config.yaml
num_hidden_layers: 14
hidden_size: 192
num_attention_heads: 6
num_key_value_heads: 6
head_dim: 32
intermediate_size: 768
vocab_size: 16384
hidden_act: "gelu"
norm: "layernorm"
norm_place: "pre"
norm_eps: 1e-05
positions: "learned"
qk_norm: true
attn_scale: 0.177
bias: "none"
tie_word_embeddings: true
parallel_block: false
init: "normal"
init_std_qkv: 0.0222
init_std_o: 0.00419
init_std_up: 0.0222
init_std_down: 0.00419
optimizer: "muon"
learning_rate: 0.00272
lr_mult_o: 1.68
lr_mult_down: 1.5
beta1: 0.95
lr_head: 0.00316
max_grad_norm: 1.0
warmup_steps: 29
schedule: "wsd"
decay_fraction: 0.853
decay_shape: "linear"
final_lr_fraction: 0.0
batch_tokens: 16384
max_seq_len: 1024
doc_mask: false
train_tokens: 216700000
max_steps: 13227
dataset: "wikipedia_en"
Each number is 500 + 40 x the weight over its row's rms, rounded and kept within 0 to 999. Layers, rows and columns count from 0. Numbers have three digits each. The size before them is the row's rms in percent of the matrix's.

# down: layer 7 MLP down (transposed), 768x192, rms 0.196, rows 232-291, columns 144-191
# up: layer 7 MLP up, 768x192, rms 0.131, rows 233-292, columns 144-191
down232 109:565459451538535520494492527472500495480467484562501513492503482480517506508525418532525488604546531524517540498522473457530461499560445412481498
up233 105:495464536513569520494521576536530504461477574501500544570533471460534445472537471519528504514469447509462462521393547468505445549503503547504494
down233 103:447466484473474492417552472467544535547552522504503484454421467537468434551415553482505480502475544501482483479545498454491568500485503533491500
up234 090:504507512510469521434482422510502485502471568509567500544449464526631468454507500523477470479534535616530547469463528476519527423505515474491415
down234 095:542494485393538508511471502437515531551473483539449549419499533499504447511525545461493523505456534465433494528518479477545471525516504525480448
up235 095:529541493499519472515463523489485491508491450547530568487529562462438484526463410536464528500506493578477481535426521479452519506463506533492562
down235 091:542447544472442415475532489477523481489505471556533444553505505515525532558454492432442532402497509513493446443545479553525563456457472474554529
up236 097:546510544476523493431460461458423567479467544434497535460498497505543538449530428537505491552525480495492429522492521555537513582514485502557481
down236 099:505518496529524477495515551460531457509581491572604495504448474532504464529499509463416547483495519496473457526448549544483438461516574523525529
up237 098:525451555482536553432465498526465505491530540583521466504443534510517474465484522566488533557484504504500487503510522498469574499504477451482601
down237 094:469505502421459493501605467427490495453542499546461555505521506543457515548527580535457393442494543543554508538504502458506478547488446528520540
up238 091:578490552469535529516477573473510542465470576532556483508462491471471562521487434515526497605474491469444544521541485521570528494441469472589450
down238 095:527506549475452567491474509490502423519493509543488516457520468506483449458491526483462555458486421554548494374439526512520581516451451503491529
up239 096:540513485546466541502537504506485422501447471479518470523538546538466525492368432559500570527480551530468505534525544487452540471512467496460527
down239 089:480481469535459415531478477496472530523517470454457429597539531467487386467530508461495477567416462470512535578478501455552458508461428481528502
up240 093:520518483423533466440505534474530499522507416334477501508529478517451476476466468496540506545446499549519495548482501561459508552526462484516536
down240 087:461500508493499524524544459540515493539480533507512505537591518486505500482524538495521481457429497469500465485410525535499519552514478428499530
up241 082:555513481536473483512451507544459469402513487545470484504484438426502462521544557498562490519572538554468459490497565526465454548467549496451420
down241 081:495426520521495508520547534523489499405481480506428558493468501568512459499480486454505522501519495486408518523533421560474548466519512478430551
up242 109:561545535470489566417495535465507515488554519517418506500530505498581485493525457538524541587516488441477439455555444433392498484499522478424435
down242 115:478476507501545534556506555532437565466501518523483593538411561537493478491558499485528503447465558481565464569380451520498497493523471508463515
up243 091:455480528414503564560479514531549492481588517427503502476473514469481495514450522550531549478463514550497534524472522423478529487580512428447515
down243 094:384490414519541501509538553540479545522446530495495579459523474503518467511536455515452464476469509487549433492486510511497512586499573531454563
up244 091:458521483461455551555565506510546482435472573525541541501436590508488460472546572477516554562493475476482516472499427571506503518481502482453459
down244 089:423516557513437405497440518462508507570508567449487504523496480541491422481525471492551598502488491536463491415544525448491497415452559456502536
up245 100:512498473515551507501534506498461494475514488542565449536512529482382541480492490487529530454429503491542498527454453463461517576509539543514511
down245 097:493545487510478499498527466560431479539500491503474568559527449557546486518509529517413535483445446487395446419487520442546478500522506389467489
up246 092:499438427538506472526543433536545455500428535502451484506514558497486512454461488502562478505525482480479498530473524499451537516438432441587515
down246 100:458492570462448568524491497505460499502449470504454426568476449488504483414514413452515525480442555526450479486467499467487489521540444429509510
up247 105:494483547506501530493509556494505446490533534480502450474418480509526499427550552497542499507466449499497461526477487493469442522480489517551599
down247 105:538445495454467500422477420558542513484569456530536535526498568429500515446467544494513416523541540503435589471497470587486470500518536415517568
up248 117:462477529523532545488486453402479470493533473525448472469456438473547610502497508476489456571505505538490491527451473509439542488486440510501416
down248 112:473439457532507455530506508430569467462464477511510486545419372539519503527479519571430495554498539511418486528456492483526492513559534555438459
up249 118:504441464506560475520472501527534460445575446448467429473500471555432555453439499485440496451480544508475479474530542478426496489438536553433554
down249 098:513528469426539495490532547535485423502503486484494504570468445541509493547447548495413483459499588444478469525523545463501504484493523525526500
up250 097:465575468482478496429506515513459475492456489519536502574603501465490481467450494457437530469486466498538467509556491435487479483452533499487494
down250 104:509469481568492473477491518529465543525491499496496435448504524487481427490478508467496495474530460495537541559532536461474469444465512474538455
up251 107:525529492530454516480515431546498515441440385588535529504485504484511495511504516450449495450585480547474474523475491543476516499538456494562509
down251 110:513435480504420527453539474510548494531484519475581463496523488499509532473511469501513467489539485466448434405582510559538501534509485420496548
up252 105:456431438534506573504497503416478470555463466538517532568524516420460516455459388581387500558426537530538475513513524499428582486531523547492457
down252 100:454534531523443467526502468497458469518511489517432542531467492502480462521489468461508520464543522472514522455472485508544484556434532457571511
up253 079:513505466539452528487521513504436487524492572548547463471487504522548556498513497500515528578487463525484494457459530420510525500547551498558484
down253 077:544483524530536483501509484500482492537471496507517461530492434497473408514554501482434461543536491562418537445496499504576445546540506511489480
up254 105:541491488467571506492465500440498538565522447556495500506505480426514490532444489545522473496568497490516484525501469534459580528524473509457527
down254 108:579491517490553426520525555527515513491471522561488451504531438454484459532461540446419504537493473467558472530525467518505488569488516471481522
up255 093:432496493433482507582479539467561492510500510551520515494464509483492468493522497534482452545506505530473519528501435468498506490468541478441553
down255 091:517445465484507502531464493515506445478419538471599548518495542471477431531494537598476505535441444526494412496526577450540546432524532482450439
up256 099:531507481450525512438503454449509452444514544481546522484545480497569505489550493550463545461467466523553537515455513421485485477460485465499463
down256 102:534468498505551442452465528506470431507535479455521467522577472482487536544492499480495475520457486487527572517412488465539474483500496529467510
up257 098:434564426501494447468467474519486516562524527429503537482513462427517552591561542463420466478502475549475489485391499533501572498477448524509549
down257 088:491476510509507514476487482532572517429482470518471512480514564532481409534520534554544564450496590435454491489432546563511416506541547443541544
up258 107:539513439503482402516587462432526474513491479548560548508581513493439478501516464461495481440554544455495553485472485460479427606492484566503496
down258 102:494480535428521520501509507435474489518486502548470499515587476488478538415435454515458514618521510459478538577519559544452484579475504485374530
up259 095:457551491510470510468404474508521525517480512450460530472508572531544485413601418553577513524508486512459451559524505528508468489468519490527507
down259 100:399444526525554464503508531442526557507521454517503476578501568536436539518553561499462443457480485560464515559530520458506521517470477425553466
up260 106:507438514477549512531508533547513537538490417449523559497560473486530532476582501569499504459512503527460526444536538431530408580484488485521457
down260 097:542502484503518503521531493468518514531459439525468419524520502420500555476525511471500514577545520487551464465464445427473498496537481511460488
up261 097:546544591487512533480534574443527460548453509518477480460460470454524472519507485553418550485449462512535467447541476443496520551468499477438501
down261 096:540500500500478496463480486540494485551464478494510475449547516540479405647512481641544530540512471469466457401478482440480511435424476464484491
up262 098:515488529578487505452460506533416454525558502534492558471578564488502506457486483524455467480523522490525500537560529461541473518465529469549553
down262 103:481514528477573508514501480561515570539523445416583529517522531545604559434549546454541397486472485533501516509487578492527556462485511464459457
up263 084:449471523469535493507462492493497435607442492396503583468495531510504565508483492468469527542552498526505484385471495460489554485494516514546523
down263 086:493505507508460441532487468506534573499496432487474490448437484491559521476587441521459491575493499570519475587567479580485450473531542490515451
up264 094:534421453507422490529445443449450493560521535555497498480431511540455471548520549485513513488568463531443527420529485523471521476461501592565501
down264 089:522510476433469524490522579559518470549452511488512508497513489575448557529465470481521572394495514405526488528473494431520469545551508474477549
up265 098:461463566554509492501589497421543528524531545500405458456473448501482533504450476455496498505555522495553487544577477517444459512482464522459426
down265 100:483509491452500570401581467453509544521444449540546444453499496528495506508513473446529496479472507550536513473512509428443473507474472573467467
up266 101:453520487504541540549502489480499472537557554521478523456552436509564533487536460563522476527566476563474462517543552490486472544578478473439483
down266 102:448493484491570447498536509515485459506563544476450506535548500527577535488520515536534512523481508494485530495485452468473464532459486512453480
up267 101:520495447495508485516486529529470576521517456499469451477478439468514491481517484498522397533523469557510520503491471497467492519467506509521535
down267 099:541424559488547535568501424460563462510550520512503455582519497485453531433582450520511548495477461504457553523524482427558525475487535429406436
up268 110:515513521535450445538612548483513518494487531510461501560515476491554526472458463512556489586531464510527546485508514459453569428487489543577529
down268 116:500476474446536517499524418556492562507524443529511437533549529488458437524521506555513489493534501415498542461460513532525464475513489494501507
up269 107:442551477502527564508471549490526385482480483472524483510475445468509569487509502474486510514519477425451465525454462576480501472452513501465491
down269 105:568557461536464371496469534474531513504500530509471487479447593495395481514489515447460496499524555513522519555520477506484403596565437474495512
up270 104:462505574522480513501524506444550542516454447403526461489498486496445510468480504528496538507473476442476464555427492547469521557459500434525537
down270 103:511489503479513501507458486496463518425554515529475475478533428579487468506477472449523493477526516488559561421554493434531499509591527553501495
up271 113:511506459501423531508505510444496500513496508485570551546545529439502542496482466433484469495482447460476524544400493488519531515522441511521552
down271 114:525435452501493515478452519510500502478528494506541523493496544522512434539517533437519500621457519463513519484532532480465412526572482483448508
up272 088:513560545549543518535448425433580557493520510517531448460515523517492476487433500552481520562499530467503497523497475550528475542549481481450390
down272 085:475508466563484492435535532466445603531479493487493478458540450536508486445472493470514477497497475515498512490455525530481481489449576477455556
up273 102:517469499561570450517467526451502542433462523506502525445516540527524536523415494525515481523458457532507466507504536549521492572475549541415492
down273 095:477544521535463529503489555530494463534476502508412533583535494499538502454469514431584423495510486561450546526487438431510458517487480486538496
up274 098:560468492438526494517459512537538543520478435537523456486477473501470476416509475526566471503489482458519493452472529554507486590519494445482464
down274 100:581458489497505493532533495541471451507513450568472519544498532451540531499497491425489523503466422538483500490492582498466481530523426453495501
up275 095:516546482480478547528550482591559365515441497483474501482521540463478496518464505546578470447521506475492432520496480557443566533484457470483530
down275 098:441434523537453441488449443563487492510524495517470496515431505523575485482528465473517475524506549497546458472495561512542498544506549606588508
up276 102:502547488506473485496414530467519498554436570551568568393486502447522459451541447482546531503527524493544501455544534544494457519525434521481382
down276 098:437476507522512518478496506498472512554521492529519512533453406585515532535465539553445474439520497490454479488433528541516507489477555506554549
up277 095:512467560507504537481495478517472415554527487444506529491596614466446463447415527532529450520599545472489585515420469458568507473513449452488458
down277 091:471544521486546513518493444519479521467455482561448474483520472527500540466508477524463509433514471542498456459571528525421504500466533538508522
up278 102:525477488514559499433451435453537546455528531539479506545496538506529432551665470499488484549517497536551520493500503492459507440431522480535473
down278 100:551451473473507478529484557532499453511568495549486499545519534488477493494488476494551499534507460481446497546585518455428503577456459439493533
up279 091:424509562551548524537500534496502504505485506490499528596500490486554409509411512522476475578486530548484523503536539491478496490509490471448532
down279 096:508488513450459441555548569509439530496477473552510525496464524530546531466455574470502467466562462557501448552535507434498411495462519486540498
up280 095:479445496488436570483466530517530587563472502473534496561550465461538537492464486529488562519538493552478498476498433488468572434578507526474516
down280 094:453489432562501531458504400465489547450511531513439504487439483514562524535488507481490475492503510516455551547467447488551469467416472469564502
up281 095:527522558612498443484505530523450479553478459524533535437426431523523514485517405565516452494464501594482472494497498440477560558519508543427459
down281 088:494532459505470435597544485539511459447488568521555493538531510460500492406521456428550498546383462546496557411519488408561540466576501457452455
up282 101:511408545520507508491509470468538527517562501479562515527537476430468529507489432490530525504525414482530450509432469446557531499495538492468546
down282 097:536565500513468446530485518595468517494506462547503519523478451502567465572548516463548490493399457498495516531439522552544437521569490459499510
up283 101:490477536486538574433489554468461500565493522415589507517458455510553508472466465572515482490538403546425465507487455495575526489428499485562560
down283 098:397522485489449536532503450559555498457547464474467508552478499520492547605469517472441424482529441474545540458521494568549478554474503480549508
up284 095:548485535468475444561474495515561496529505494427489531483501505511561525512469440504448541540453522565487528534468472545535496470476524497412573
down284 103:496525511475520497515501484511473482500462415519503560516461517440538554556539522437518518462459483460466476492430473539475505511516520514582549
up285 091:641459555479471516480513445535460513506575514417514488523542527538482485484482479484533453569537450426515565559456522533437483530432450515521453
down285 093:406561516552503504511512501506428469469462540507458547497498474571503486518489541502407543542437532544533481488516491527514503491553531525479498
up286 096:503422495469565487484486487530538464461481515506483494453509493477491464511492462581473448512453483551535401511497556543587519473445459482429530
down286 101:540434454528491550466440471475458527532483514515491462484611499423489539524553500506516417534447527492515479440522509524566557510485448477484534
up287 091:547529608507481551533413550486499469535564459506419481436419529524523526492457390583397515493436492522529532515503508461482507466549487472502445
down287 087:532532475495546519513502450477598506485528516545438466552488473514461552489556582459457455494427438466424520509548490433520514491482508568467510
up288 104:556427513456461583510492464472446543507469502543477533507559530484468531484455473500482472501524552532556501515511544482490551520507504518505509
down288 108:530451504469504451503503520530546526531513469436530511455551512517521532522550527419555509510494452491468571580517559521511469483439441411546565
up289 093:555533540488521502489428541488458505476545567480514481449494475476520535467519486454510439502481495508540513505571535504510527509464437498537486
down289 089:493509462495475600509544383499515492439474510483469629468560530498520419500544451539566523561450494549503510539529550439480450469570531470448492
up290 095:429521441513461530469596487514520404546474493490494499556459518451426497458459494415414504492491499503545516551496462519473525553471497566542513
down290 101:482533469492556484573534454554523510535457494564498471501550600425474559495453545518432441511513528366490467507548513511553512474476449463507481
up291 089:483530500441542479522494525455528554461495489536521513464516595532534485545490509584452570433508531443511539519464520480561563497484476542532471
down291 095:488530528464456504504440499538460548470495475415490464547503435463467527508559477458540416549506549499502514527546440530502442514483508497538522
up292 091:509495514522560490509442487523509498508613515472550471518517427489429473485478508471464553501479523504489528440419472491507502484522519522495495